Each number is 128 + 32 x the weight over its row's rms, rounded and kept within 0 to 255. Layers, rows and columns count from 0. Numbers have three digits each. The size before them is the row's rms in percent of the matrix's.

# layer 5 attention query, 512x256, rms 0.0703, rows 255,319,383,447,511, columns 0-63
093:124115124155172160190172160176153109093158134128081158094087144101155088133152083092086093140130112155163150106108160141145147170182134161156089130168179121136119179063128146128154138086103100
099:106152111193109194158180162144139121116123144116074127125120157149079080132166103081098068166076096060108088160093155128108126120102100165125125179131124128118203114115152086110122156089090143
094:142097191133068124117123136148167095114138097101173165096161140139141149154114144140124134137129084124089090137054094130126136142125141168117112107179108112127101109148101168170145077143141079
105:103097137081090150156144094091128153074130110073131079088170132118094153166136142122085168055143132132143123110158087132148135178143146135131090107145142074134137135141113143177091194145129164
087:123139102068095111131134123056105150103089104116125177120144084171161088109107147103080140184072078115087110147105110129111119125194158140109169114101144118121112073169143164093134148156167152
# layer 5 attention key, 64x256, rms 0.0623, rows 63, columns 0-63
108:146079111168132176182114149188077116160127053134136201153099111092182160148172095098112120112119102147174170171149120131109088049102113177126139167123103063099135174112181096109135154107136142
# layer 5 attention value, 64x256, rms 0.0414, rows 0-23, columns 0-63
104:176120119147121092118133098132070175105182108100135105184118168098172105106147114100120132144118158134122157070154173151180102053145129097185108159133143128104131142087121104152171111074117146
100:113109156118085070129148197143103187106098106117151122112078164129037109198203148157109137119084116083109125098139203098157137147162155089121084116146116099123159109202180124126071141118131143
099:147101140144128091159118151114157036128179084145142099146110120143073142122119053070112201133135112136126098159150122120127089144100146179155180083126118130143096100133165131075102094155196214
107:113162131127159189170097156155128167142115109111097046105110155119128088182126071080108119086149097093097140105079106165143188116134150185190099160183089163138109087155122126129112114112119123
101:108154124147146130117162155075128148156149153153151097111087104175143167157050133171103067120105155152080083104086146164127119122090113100055119134136100119130159147142079126105141136157084150
101:078093126150176160088039159176103078171114140139098184147075151121161141090104093068105127129099144142147150130101112155211163192109116072125130145165106142117109063137081116170145105129155098
095:162108087121119120207121167140162141105146155170072083104100132108148172111180178184109108091108117184149128135122133142141104053140198203056100089124206108131158069128174100098152134132071173
091:172175114167112082082089157164137085169151153146048122164087096140088091147147115176159191084095150114122148176149080185144120133153092151116159116104105110110169159131083083150153134132106125
101:081191146123118122121161075118058154122089120137158157126127080141140108113163121077114158140042117157181091117149108053133085154194215159124067120131123163098142145144189131150127106119150146
097:143132139125162101139064102067159129221049133155140161163171107134124136150119154161178116138093087112147104100129107120026126101094113198166152091077096135082095161085097137140091141086112146
108:121123145116102184127085158121120129155115160114135151028122161128076133070167093090121154109157149107139124128144175105182131101146114122149106150131086056107109162131135147137138145104105136
098:127112130107121124089134172097100134179053141124110069183141130114091119093084112158118139098112122114124127115112137125144087145134111140094090199109154144126134134147142099145067152124110173
100:103150159098132103130117144107151100135093121135146089064199085152101106109098123152168134204097133145120139116162140172091148087115093160095183008150128203135110120168132093083144117074079133
104:106106119154173174170083128138106180128150120114076138101079133123140153141158117135128055080153103199152157075191110212126103100124098091101225107123114128120123108116109113116164138173131071
107:164155120161157108107184110160140107106119148183139152138131113140116130130177180121114138070140106118199147147117109086155169107116171140142161150122080121108165145131057139128079081099126162
098:086074145121178169155169163143108150109196162104110182112172095190126147052124085135143196159065107147080119151160131155064163152139188104142071144208105089080120094163132129151178089116110141
101:120161128108110129109132122136105136113118117150156124126156195134206145107134169110168046136111091157132129172149139137116170192136104085136079107115135088118118089118108105072099117170118119
101:142120117101098151180079092091126171095140155142150112097125117110105141123075160107110144107090168077186131097148109128078083166128108113146101136087139138099043122136068115165104147099137136
103:127091098098101178154135150107088154122119108146173126094109183106132134132162137168110147105197255166075151035159110186135114158127082069160113152131103151161129110091100105158164134132100138
115:113160078120107133120164175054145101060134082105089157077155156109167091164162105155156092157089090132108169114197143128100110102116113163168138103146093114118150143142082114137094134148126151
102:143096137118162153185103207135102131140134141105121165081114145103113088177108122127088185120115086179144136114087094136055121078118138124135105184117111115089170096106119078174093143155173128
084:108196116088112114152118098111081121120125120139136126105119096184076108094119130086128144098159114123118152101129180052117062100122137055163146096168118142118111133117067130177130114102112145
089:108153114125153118184098097134129072183141120169154171129115121127126140143132124104187186213153191142132115096156122049127128076116065155117113159082136150143129133186097106102133109064171161
100:107156160114119094150120132136087186142192136124183161077201151165182163147115136188157119058147083098206122164158085128102088150149085141150132122153109093091122184159163108138156167120171094
# layer 5 attention output (transposed), 512x256, rms 0.0496, rows 0-22,64-86,128-150,192-214,256-278,320-342,384-406,448-470, columns 0-63
103:140153149106147100142166114091164077091107125081134095111128196083176099133106142062074172115200137151115145097153090134152165150152166106116113109151177143151139150075112131190171154091131145
097:078125057091161150154108102199129188167109129119142138165135143105148106091108157134125152198155128094115143179188114084137149138095118133114154141099156113136209113221131159087093120109069088
087:121133130151174098090170136143073100126166155138124129103145110121175105126117124094143130091108157115129133111119182111140155114106154123137142087095081144171099137072157103175117139080095100
095:163140099134113119084108172170134104105120132136135100096154104162108138112152148131134125133097114092098085138155121104082139166112119127068117121117102097094187156109126144131106082057146142
097:157044077131119083158096119078117134117161134176124089166114189133169125097155120105147128169141148116136184125138079157140107145105124156091134101095126164108067077096135145109107128143148161
106:174144114138159158091156168139156130086153152135115175071155136112111162096158146027125116085111132162166147191141178127093097089135107093096136121129141081141151160108114133165133167106110145
106:115177136185114139100088204083083147129084142102132121151129128173171130118129129121110101148094030160124117101114137157154142136152104150134191107135090099083126116182108136090099100172160121
097:157097131146132108159116222135101112158150145169079057129156158133190172085104162097134156121120135098106144107111140107162149073097166155177173122104132183142107094070178090160149080110143142
096:184120161134107137150111140129089090181133133060119110136122132132050135166129144127130097094196102120140180167094134194104156084133130119164181090115188142127119132113123122156192142159153194
101:150081070196169145146114106169118093096203099120092192163100172135141164170131104075102093110061196124086083155138127100131100113118148096132102169120154086135134124140111118093146088168146110
105:104123115160136124119164100202082151147148143139166138134154109151108069124098150122117092125143118127059125130171148101134157107115134131098142179144158137166186120158169156148156100161090084
110:098151137141120109105157162140134119158176167121098094197147127127130108120133110229130178129154117160154144102134140142065179130132143174151135092154104144151112097046152139127179083173176112
094:165125072085120163114131110151153158163127086122178159104097127153164055135096140149147117170111175122116089127134172100127141173116147117101092181139126085101119190153115167118055137148127110
091:123126092121121104070141094161200186130181118166150157131092102115139160101057128124131142148120128129100128169140156087106101135116157101149120170155138084168127112175147151154121114124146137
094:135140071094157126160146157163160097088167139071151167125168104162110176125140138094112161151133149110164126131120151125138099118131145120107131127106169120153157130139151122167095082112126082
099:137163120127158121179068089185114103108102130135062072127147183094172083175183146097154129093140094122180106152072140150197073164155180075123159100019181145121139095127112081100117180086104141
092:127127133107088084105122124175147164123147138118140119144133155183104099119139086119053069130086137125097131139101078137097102133134145162078146150149176153157191177138204104134115119176098098
098:124122084180119172110163123161086161152095148110110169148150100086128077198157159183097104092087093146177111109138182074078062164173144138119099125132142082131132145189096165058173123170162118
108:099120101159090120123125137117201143127113159113098094176111156118161131164125118097089219128130117134165147142115100108123098156111105151138098111126150129173108084073154169081145140103143139
108:156098155106107097102127131168101135109094126086141108134131152135134078113127159133108177129131171090015120111103152170147152160193111145085095101138167176080096145107161065180133137171150095
106:143126143162146163069184125154161093098097153136124139127086134126109174166134072094125130117096130171128121169079144073119113094146108157086124104160158146161112159097122138135151112132160166
078:172121104133139163064080147190078089189165140171104111120142121173176092159101115135095113117077116055100080101122125063117173076090100096147103127098164062165169151151130114111185129095104108
091:080160133162174144181140112081135121112196124119131121166114124124135185143177074143091118105112112171167156116119147123109113146141081147155137132146110177124088099107135149060141172183098112
116:108131042127137163158133170117119082172097063106118099175119115150148071172134103192144081142124118121150122143064150115150131177130174133090124140143133099104184166150176149079122131144145192
106:206146138171090067151109071116116023096102108118078137111134097126136131106108149130133160113085153189122110145120152209141141087078166156157111129086135160155081128158105157109102110180097129
103:076147135136117116123150166160136186147139164082226249127161132108143190067113111132147137142122096086178142159125126134102103084100144116173112122102145130128101164084119155169103130106116136
103:113109152157049087081121091103106103093116155120168211084161132138122152082097106058175103099156180127117101229185103143101127049119160135166102125135160123155142163071119187175084110126173115
105:124064146148131202137159086192149105099137088192085085104046086132122093135140115158141120132150153135145170100128119114104127129101144161078148121084150181084161084096170094122095151066139109
109:178134130099162153116186149115143151038133154115088118074140155133111130128094143048097117055180185116086120124092092132085112138147121114114133131153148169158139139137158111153169190121119091
099:133187145162103138054082152100087158149035083080111118114082114083138135148139148135110142133144113122137143181185157166115130151132114125134182140038131164103106160127117132156158131112125100
104:152123133126151143091113128134104163155147129216144121118117144074096130122126083072106141128152095126131089115114130101025112086123104177152070104152216166116148151103127135123088154122093113
109:144130059163157141100121157141111157104134133082088149140042108093124164159132181150140147093188088090146134061132134140114101109104100112137151089102097138116176125180108127104149121111087129
100:181133148155152152093171095115140077140174179105151124142106115112122161126166120144121095099120111102101191117098130113160123142111056069159111151096169104129127077121134159136146158122151107
105:104092146116108077110168082146137101094156127117158142158162114166071149102079058077094121063176149124141082164088075126130126125134073081168086133144146114107111129109104161166163169122140091
111:116114148152140117178107175117134089136153141159156117129147132130155199133191126136110141152140099145116151165148138143104107114091155170174159083086096153192123051117161104162101093101155143
106:232136054144131149119154080095069090151121119094133121114082088162174133124152122210135103106097123170151132109097164136157115118156179141170123099101129117099114128121140138121087105162123172
103:169176193115120111092125173123166090097151144142107095138142147173110132134094225115089144137136151114088116158121088116083184175174062124087075149124166106125088125154071164143220137117122120
098:120081158107132131125099104151115161079118170069150158113104093110146128104105177116113138053108124073149100102134146088064153156106025108127089188093135174122104128146134151161147157121091096
104:130206119173112132123120110169139177110169179125136161110125130056164097185127092151083113131109141077114130063120114143148121134128094126139116109118159175139147185135110120129174138167088089
112:111122184141175130103130106103153150128202172164137107088133129091105125143111145127084151087123113153091088170108143093144124134144067101148121142147163110117062141136093142151171085121120114
109:114130169180121106115119158089118121133124178177111074117130094083161147155119091120091161200176112128072192138122146122138142138144091153144143093145130126187105113138149171131117153118134124
102:155109151118124157168169135057137124148146170161163102137136152181052153151119133133089076117083124099084106147087098110148149132107118127129084124129149093146102135132148171118151098083146083
103:165086116170121128122140089154156072074108141105147190121065132152111139112139086102148184153142067118174136126091140132193123143156159127164122095098103058090152113142136139138121131114135123
104:118143142149149115126143052107139107116191186098151100150129140175056124150144123110088115147112147113107137088113107163149093140076116100110159196140185144180131112102117173124240121134119122
095:060123133115147107065115161130095140172068147092140136165157156097141148115138091084158124161108078152132120222111175196160121113108200110214140126173133114145138147122110200106031133167126116
092:118124113145163128092122113144158158171112138060139148141147135162156169179157104199103042086138158120140161125148129118153134165078107152098154169098130114105114124075155173119175166128172105
100:073106121136138092130124144147151112140143150140115126167169159148136074122172138112102184142128067110117119104114080076153107164132185177071110153133119160092130172158112166148127130123121081
089:159079085083184152110184148132141066082145104122108156119134135167156154119180102138123154110106098174081160135176128139088160148170058087122152102104123082139153090137149119125154127176101146
115:143186093097111147147146127138115236133093136088113115130105156102120098133081144169132075119120107087115119139131125167166162124135163085109096163131173139078137150115135117090130196145138124
100:052104101142089160118161139143130182114129106092134167119110094180096171145070183145132105168170086124171132128077101102156137155125109135121172147095077140171099097138135125132090130183157155
090:137081133186141133108061103112118134128118153161163093088135129068105142104133146142146152079205133118167107154105123109155106113132192174102098128133126131137108152111095131196170123099160092
090:182149189156103155121098146093109136165117155146145121125160087084140129135155104145113158133094122142118117184111132120140080149110144167142164148133139142151076118127123100122115079107158126
109:140136133126132117107138104133082167108142119202187135150121132125111138116106052119073074083130122164142098083127122156102106067119143123150100148137047162141087171062124138120146175160172097
099:105111140110071167156155099133156172124076124117164137122132141118153117153085078128083145086138114099178110111079142085140131134151131096136089166143175135142106162115160110130182114111129090
106:185132142195125078098099184130162129144073176139074085118101106101106029146118135107130098115100107079127119135175171136132163172081121182164172084078131121193114129166109095144099124117094125
099:142125091124138139121170147108105093110074142075123122083104118117109174143131034115100105136173181112137177137085126047141216146148129181144108100161141098125134085144117072135134087083129173
108:144182131135105064092111176122130150120163149121153088195146131126197094113100159167094118147077137170074112072077149111092154138160071169142106153149112169185161108140135060108111089113172095
112:176121099159123082109108107131169177115164084110114178081144127126109128175114092153130057094177099104127109104178159147130168108135170102118132139063099102144131099158167099100075144143171098
110:145092105089148131113178134085160115141077079082092183123115101166079180100186112143140108098146140138112163164105148127109154179136063151136135115104112070146110132112088095165124124142134147
097:112093195121123149166156118144079075147114164130102167184166107140137160178136134130090157150139123146170159185085112125080062160164082081147168136137133102097117118160147125149185164104156208
091:123129110158101157120159171120137130128108207043120121109128139121121163133080116138115186183178104048167172137126087052151145160134080129117140130138192113133158075123177093108141090118174123
097:098148163141105103100074139181133138104092152122146047130071148100158116102138118115147152102152134092116093115157139106205125135083129163099190105157150158162151135122073202068129137062150131
094:116114160113150149096173136149115202150111126143169141124108131107102170141097077144208156078173145178171146145090117116167053086142142167121163126133066146109145146071126101140109123129129118
106:137066146163128087138085122111141077152139087149146135106100116108106161119150081158094076168111181092115100088129149099150145112153075136180140124131107108144173086135127111098200109027126161
108:152146129167099176163152078168129122091123155162129184134176151159145120154133160107115172201109147150093103099125149080141090091127115164112110135137123144110143093092139108158140107111168103
104:095104146186128122117151135120139137161106073144169117088058130119149159113122109160147183159131101104141113101082120098154127129130133168142166141117200118207113140123099121170120155081141165
114:170140085181090095054126099132051184098073131103161056126103066142138131113108161089134123132173128093107099108095138087183176118127163171099147146127115166107128161167112118124110147145171125
089:153070154116137148076135153096177115144162076167139189164148100161161111114122075128091098153093129104153087093102106077112141091168093182137079118104053138196090161114148140078121101140133076
099:144156084143175095060160159125065106117161153084092158130155116163113144122153103091162126105181153083079122150128174148172174086100168127099162105111116136077151115130112145137075108179170136
103:102086154134116126180114132127135181106100133107097202077150128097098172119113069142098072169102116069169177149134124123197150205105156109140157155146140112088180173146138170098100176112125095
100:121102128115114125151120150157118077154126135180152121105094119086147108113126113128105085127110135132165213089127053084134158150100107154164089150134134116189118148168083058092131110090140129
094:085143131142100168128119129111118152100103122114115127096099099107149106149087155142150099118127159144142127166123178165134151111151120138130088128150122167096118199148130097131173138146085106
104:178099086187122184101178076087136102128203140158164119128081099126137152092141116165182150127087143147126088105175105106116064140171127102097148133069117115138116114124149121129072148162174184
092:145125090120182116098087124128167087155105082163127124139172161068142128133111194088196120124170065121118113095117146114058121076097179111121109139147113157089122133134136111155142122142111088
094:140152153120179129191120153152177105154109101105073067176170104121138101110148198167162149196104079077118063111149129093142116159124130094139114084147149147116140119136095163157133185109107126
105:157106079118167134171126120131151161090165135101158142105185124126178122107121087108103224120142126123113163141080109159108111116113117117144085104165163172097078143095100156232086125117154079
102:122153153163113138134112079130169157059126131139133124128142165101098162139150127100111133110113089114157097140129112082100137100138107142147143109161143133099150151138149142116109125127133116
098:190080043095100083133071151120112109138160189144123114097171161181089119082089173092098156100133123115072143199124149196155125100114156052092120127163106094145121096087105132099119134122151059
097:088148165092091166110148140138071113077104136080151159152109136094141171168093122052159152076112074125124134120131111104089204106110132133175120123189103148125078112119098131134153176176145148
101:087130122120135093118128089175163128103101137102137128123109127074105106149097126119139073158157110212161127082100128093150094161057116109147114115099127187141161126100078071019135115089126130
106:147169108188065128117102166109098118059153145134100158072146150166180137152140172174174093108160138126141144145139103152078107170168204136104168138153089100116137068136150129126187121139165119
108:153088169130105134076118153123105157187126105143148143199078110153120133103100180137124087081114128121154066109113138075146150185146182123058061163088117088169154124149041106124095127174136128
098:169122155135154147185191087193167049143119071099127096132095090133134092147180080177125149134061144080162099148129112143113133181136135150148126151134128123147090136122134096139073112097113166
085:113106134118048186113118142118128152142112134035115124095136116131158104162094116067170107112059114112131156208153113097156173154116049077157128080145109152171051127141149143090095212087135150
097:078129117085153084120111126123131213140081177126182107181162167107091116089114137079093128118128063136091177072089150136126149083107105159168104061146146154157100145107162124154149136128125074
102:149122124105112143109092133123113142119138128134074131146092070136099140155163151101102124057159119094166126189163069188154117129159137116094141147109142140085179209165139104114131127126157133
094:099125144120158064109155155143111128103149115112143129213142180153151110091147131108176173171141030206082158105070075105096135081120158134173154075152115125171130114119185128122173124136107126
093:076171191142152125125140127145160134141072135113067140148179167172092149103126078159117067119063115147119073143166146066096129145109164111127142169101134174123139164087204172154092220139172153
119:130086100086115124112109082149147133123147159165153158115110093107115145093113055040096070116132192189190169129140108078139114145096119085159066162164185085099123136116121143103103124107149137
094:079157108160117156077109117165171151089079165050109115156133124091192157176053126078168066136121111116113128138107120087125161168130130078120132111162146142107151168109067138114144170104134157
095:133129151135177116103180168161153109145119186104147164186170137148058145119189075189135194152177100069105065101093084133148170136119177129144148124118122162127123118149101100140165113171172116
092:143127137155121103080116177084109121119170130068130104145120169116155123137090137099144146137110150083092136119100183112112177110122144194154110138098066140128121056094118183132104134141068150
104:102106105121104122100102168166148127054210127165138101161175152167114140112198149181137097135133149098166116109073097112122119189150134151097110117100130151156128096173164151078117107131178101
089:171112200116127125142139135083183085168185116115124151128064149129162116137096130109107191166066080180097077175151122155139118122137118170145143108144118169158124098135136132133096060095107239
095:126139109106135160133142105136117158111143166138100143147199091161136116143170171130156089148211145117101131051125137116144149142078145116116140137105123171142095121136114074135144138175138051
106:156092119132113121185179108181116113127144126174083137121113081121136176122103143152146143111160109092142124071104107100142081146099106126100119149119136068123123138155119150134155114206082188
097:130125124095100102140126084151100135137124124149178150154122139085077097128132134125117054132184180104150177172089132144132117097145090129149145164127158162052097081134099152152125107109161083
117:147131186103068133172194134141154175086059169123135088177191108092113170106126112168134101071175089147138180173129115161116115127102105114136115176112136094085139159145126113119109162151181150
101:124143123173110129125075084120119160147161127138153165125098090137121078105144101126125112126097133039121164115089147081137121124109086136191115176151160100081157153146113138140145133134140136
098:055111125137083161134116101144141166117127103127164077134173154080143105092087121173134177069140117140164195105117153121174119180112114113148064145113153069124129131177058145146124140149138122
094:083117156147158143126128149176126115102154081191155112101175126186111099077144161073142143040126119074064087141101111143147103066110109105130130118192149092125121124083096105105140143114168098
092:089098128083119169134049183166113154136127148062149073130114101075096071068146132169135189132120102131144169102187106133189169120171144106164111095132106143145155098175120087153141155132156141
103:122156143103141127144170135104084105164000113108108110141089098121170073122110143126137107133174111117113138139113104144117097107121145139105137161084113191115187177182129085170075094129083146
100:130164087138115075162134090113138151119210136127160147124089131096163156158099188111145153099120142129138103105133172139184178190119115084113103107159093126104133046084132165119130101102116187
092:170124155118146117123151153114174111134117119090104146135049114151155151136114133066126182190124076163126069108156095123132113137138117119112114112158121113177134118060136103161097131080083170
096:146077150145073093149174138132155134104146111051153162113146092121157123172150078124130139114096067116160147199135156132095090154188138163179115120167138065132120180174122107086099115094121191
080:107147090110095166092114210152131183105188091056142140125202106118106075090144132155131159133159136117146134103113090124080129109151125080112111145152112124084101096121130117144174140134149137
093:089133083085137166091082178152090192149106163185134104201148132126071102138124103159123128127183159048121197105121124144154171147130099112134173131105112145138087133134110149069127188180218066
098:164130136165146153109120164130190060137105119135079105142034082142091155131129094115124169090096126146143114112113127079144123132170140137157125120104138102131114141106154089122140184142113184
094:116161137187201120113127164098147113154099094054147141085083189091162144164086106086151209150140135172133142128154103188164156105170175105137097091182074093135158135076193122128129146109079128
099:125153103130105058126181126146085160098158171071099109158120098123101141134150089189061113119114165120176135119113141124110131109201139128078138170169146094133139132123118140103126140144110145
110:112153098125111153138103125107146130109105094135076155173159113086087132095122136102090145092196149074167131099162085089021102148195111078181089169056112121070139130147119162170129097120070139
101:111145134100041133124105087194115182110105139151090130191166058150115075099124138172108113085160129128132122098139163126121137094116100110138139129119159181096115146150113214117153150165127142
097:113116138142111125133123132167172091155089133118097100090063112088143149103145105152147151121103119169145110117173138134190159154124169140124092113087130192163153087120166108151151132128129166
098:153142125098147077093098162170137126101153201129123153119182077159104084131154109153106106127130117151118154136141196138102119073115136155112145123164097155118130131119176185124146166094163078
096:129132147117180206100137129132148143121156138115117110172116120069135114139163120132153179119157096127138118146124102153112135199130123128079124065097082096089161176147138117097160153167100114
105:163086098154125116181120126145127078150167132124148107110111151091092181098099123081107224171075146199109123095090102106161124112130104135156127136149162154197111115088147109196125114125102118
106:129148101148109105136157144139192128112089140084122176114119110156115096143134125121136138079087100108170126142128162168124168130104174102104137082101108142122179130154079100092133147132130085
102:117182104117125051111156155133115144104081121096138130152177117192102163133148118089165147148195157105085114140141120159087107106135126083115193131147161163166098126140161150138200093163157150
103:139098101092146141148159098186081096124095171167144159126183135110087111107171112170173080116142142065146141090127148092140170084130151188105173143188130198113118085110160117130180119088159090
108:089180162140121070161181170147158159080111170183123154115145148127164136072097112061130071187101128111128158157157114121155140089137119144151099099184135120141114061108117139100095119119109096
090:137188127134144161073100145157095158136136158137114071150131110152174151134136092122121106138177160116093167138138157153138188179111132163097152115130125131120074171082147098125146140083109138
092:126164138085092084205157173142107159094084188133122135148194174208121153143146143097194108120128092063147102098090112104042157197133170159118123184136149171090146145141123155113150149136139095
098:127183115189088180120088151106111185088155139146101123140099129137183155111141138112142131135164131146120145075134076132110128118054072161105137120091126106119119171117099097095114145140110083
101:095126114120145158113190113147132086122134083124116140102096139172128185177086119124178163125178107062101133132148096091120138171145115086088112118121131115088169167121138103132147161190118143
084:156139139113081109112127158161140123115134103115149147126112078154102103146082113140150139129094098155129136104088130148165113112171127075122118132157103138163122085123139144154115154199148087
088:209100117171151078128081130078096075113187113143111103068138113135132130136200162154123184182086133069100138172145142177140125188151178127133195164106159117176097070125136067124121121141156194
105:105081125152173146142121112111119105096140101131173154091150136116151155137126133111077222158158179161103144127123123116168099137154124107120125144170131160142088094073158096161132112118172149
105:118114175124183103108119147139153177177107107174148071188078104116140128096076117103111126209131102120110160190099148135167083132172108100077062103152148067123136120095133155143104139101124196
084:068134110127100148134144184145145117147101160131158142158148161238106159192104118103160099146094111114122108112141148114088148164082075107135137140065142104115110120097167152154119119117141106
101:119148124127041099150108094177180162131109149101074129122147155181135115164107112074162069069139115098131141058175124111168224148126088160125130117094131191091089164124086133120128122166114080
113:134160163137146086153120136115137151111140118134095081140111167146117122087125144114085130199115191163069086143121109104140071041118113138119060144095183116108072132094181154132096096154156149
094:135124141109151121069089153123073157209130072145085097104160095121147143126101167163100111166166153091121134138114130118161126138142132122100087126074191154120083183150153113160100131129172161
112:180163181168153093119120115157126125110111090152079099091060132129114095147145102126125097097158082066141153178159126172152138160150115138079125138061125062129143231153168200133110118142108122
104:102155143120137114115134117163122103137139128121124141139120136121122122120135133128160230133123110129098087110077149172120071140163107116077167128110112118125154154114168084140194150091109156
098:157121108084106109097123059120139094129119160186102113131049122142034081107110139143178088116113129081099122188127121149115109160124113126177141122074109074151178151124106144069172134170139126
082:128120148155126105115128155108135133044135174122122093135120136112183116134151143119098159184119136186122128134130103106093115121129113136100080101115201146159069101165113128148112067143090097
101:109089104150124157089106049087166110137101085100106123121102115191105096159096119163144090064110118119146162095179182143129135108176140138135161139036086144115151157138114141106145159171142089
102:155172098109125131120083114121116098134122149096108171158116143117163105131129140160097090097198158104108150127140100101136140163088128156136110140135092118131129152099019174162122161065061106
106:125130132140146181177140126150139117098118093130117087113047086061126181152145123116152191138165091163132114126201134172114156146114143148129097109108124194144200084118092118123129175110104159
101:119121131153130140123192159138139131158148151155117136133166085138109125140125127122082117147078124122121164188110124104107070144108147137156152099148150121121079100135122188099116084093136164
113:157078088078105107123156128175207078103151137139127127111153119098079124161086118115129133106070178210161103109146133112073075088084095145091108116149083088125117096041150111114153135127147159
103:067169141122118076097112148202116190128193113127141136112102126195091117129142189096160157125159129071080123140100109175158148073165139096100121131172131175070105144129176068163177092171096132
100:032184082095189149117112120138144174159127122139124101154127122106113108117135172111126165132126131081126139136116110093154111146154116169176143088115141112130115143157123172133085137128144116
091:102131132132099138119099133148052093143099175161140155133130077184086153093152151143167145113070186137123130129051144112100147064157138174084123157131112172077112076149155112135188098133152136
098:114110143066144146134139133109102175188152179152146157142118149184099138120148158146148167141053118085075117109113145105126130106105130168106160132109036119071098100148136178144127057069095145
096:112173044104165135157110138108127147128155164121115144109127113110120149114157135152174088085089158094118103124117155128116149082082125137179131113101106198147142124099182103147114130127068143
096:136123133155162135126146149110156155107202141123084146151135121114096172166129120132137171141093143155134140104101071108170111118177117043159132173167160108086190072127143138117082053148192108
109:087103122153157142107110080094121095119154099129145069103102064082118153173139051158084120099119117127132114129227082122185140142078169147148104111153101107159174118118132115110070152129087125
102:140104151169102149175198102086099089138172105140046116091102095192126127165136136148187093125063071097132136095104153112123165072112116080173122156181048103145149124156155094099106119109094157
101:091107169153121137171128163092177112057129066107080130098072126087130122132154096122109133118136047156145027114194102137130100179090141123138092147096185151132142132079124091114109174132181124
112:089157091143170118124130121124173126122117153104149125206163155150113113147061154101184231140118103111100156141059141098124096172138072182160135138093139121104114125162125127105093164119159132
115:149105146146167139132142112112167133177129172165151157133185134101093176128192132143145128141083102082144158139117076067157099090107148120182141075154075075166160069114130161104071102090144148
089:093197120162141104118151115210118105144120150182120134175186182117132165137117128104133165099139156153119146186113132130101087110136163097103126095160145134098132103138146143123202080134143127
095:174105146187132170201148053137116153142103104133153132099116095160108098112172108135089134115169143104117140124137139062150174127100138182128166141164161136162162127170047164123128203096111120
104:129127162142144120116187124140136144108172059104102080156146107163107131130091110119124157141115076136125115073122154089088121134165110074104097146149161131105179077140165084071179087181158154
100:100181112193143130147117117223154125100045120108057146111139145128107132104112111148156140143108146146158136152147177155075114051113107151148114133122127133103098122115156105119164111140076130
102:101063181143110114150126130110113097179136158150152125122141095138083097104130127166102102100146199093144120103128095103157167094112149125111117122128045174158084124122092136127141123106081148
105:137125155161093178158107077127122125154105129156111177145172138146069128099118107135113100138119153132108186123094095124117032110151094131154156153152116136183132180162114131131116142119053107
101:160063098076134105134099190144173173090169154102079127123117130111127133168101106119098137135137113132124086079192104187116140172142188182087080109132139138060116095094158127093130135129201110
098:155134184170120102100126177150105110084149122090110128138144142103109183104162142137137117140114101162093190117066121149087084129130118098152159166114214130155111097132179168117143108135142111
099:129094166152142172087086166078160131175094122211208146099056187150164117115144103142187163152188077113137104147120109116181142180143091134107142094148156103125144137080067115149128156141123168
122:112128096114149173138100160153163103159184176161092179138172153139170129129153143085121080133106120114090100109090024086103126094115097152160111134124139135163141123126123115132123081133110127
108:160079162116095137075195132087103113157137162116156161148218123090121136129170164169159133120116111133098162156167103146152149101090177139145171199100131134118128093122141141086109102095181138
095:083174162144108139157149159115115137142085132107129113118200171100163076090139135136155153189085162140133107115105149129094124099099087144149116058210100119156143167146129078099126150104157132
093:204075090115141170124161100136182076124153111134096105115104094076108122103141101112135068107118146167139120097141116134131141167117153115147106112171140160092096131121153110161128135116130113
096:164116106161145081142126128020136077128162156151161118098122114139126168137104069107157176088137169156066168148165200134103096115131120137125127150135149129164104131104133172103060093014169158
108:081165151113083130165184160178107131107127163084138089172132070148100166152138119138115165138107138154124120086158133104115119153154157105161167169164142087115137101109152123117146179135073117
095:129155160094118162135144185155157113106140099091128174101154069114091185120151116127115111124178142115109114125155113122142187097105191127122202172095142160152116087145157132125101182118137155
107:063164140134134117148120173092141067135135133141160107141139170168062164140134135145101163178156143154080183109162094109138096144135100120105132151107144119162138061098106117104189136157091151
100:149106085171106129129098124188062105143219121140117135142128105142144090087152110115123108119103218127119174135095082134182136094104114118170068149177091114146130064169145127176097078153147142
097:150122135149143080140103153150107079122169101098169111092153149125140107108166130152077008099149134177127118146143045077108113122179116058109098155129128121159145131135143151151141140156160124
106:156091150083129132078162116077093140122094143074140138170112117091061133130143119155129115155073089150116140086109116113104152134100123112110153131150150172138129116152126096083124113110203119
096:148131077124101155158131081148097143105160138163129182142149141154168085113113130115171086025081106139132070104084109127100085058105133104148111099181091116099151166155137132151128129188105135
092:087165093129127069163111146084130100079146170140124127132122143124167136140066104122119224126186192071052150123114101094114184157136168149153091082151163123205071193089130157156142130063113122
096:093125123178119111164120158095124128139198130101145108104135123088166146118153130178162156170151166114127186147140119099108088087116116212204107127155091091134122055160209121117106094098138148
104:126147123151137158103090105156194088111165145093123146140102107138114122141131151169083075108160120124179130097164114162158146163087125127143125143107161137140110113096133185077127171068050098
095:140110093217129131158109111131156161082147119052136150136132156135160087178125068112084154138109125128124120130103062113114125099111089108094139128100112131180144136111059115155158121101073134
104:115175141149106084068138099130077198100078119055081114151122072079126139135121159088115111112131148127108136119115155137093122132165164080147171124101144169171159171197109158124117113169129127
102:135151159105196135117093162113148150178094158078157095104124112197150117117107148144145142156126123138168104112043162106138142121145130134072149065149149140137122205105106105141155154148094153
101:082134139117086130152137146171104120118099135124143078137142161113184158110158176102176118099071168114079090119061139156147082135117167065093100106123112134160128128124096114144121130182125191
107:176098111184141118127102092104119183154087134105202103160100054116149101125130155142153166157127174165105092150157149155106118135150091133120113137112098113085109092144170117171088032113145160
089:120181156167117162103102125130112137132059102090108178144162150107151122143138124115134102111132137096115124104114079147151106094166097133089151113107117195140182154158122107121153194166094099
096:160116129114124185129140105163102151180161167123121063073169122146150119070138123164137144093117123171125107176142165108144103123134113161158073081125103141076095104119207150096105085145136133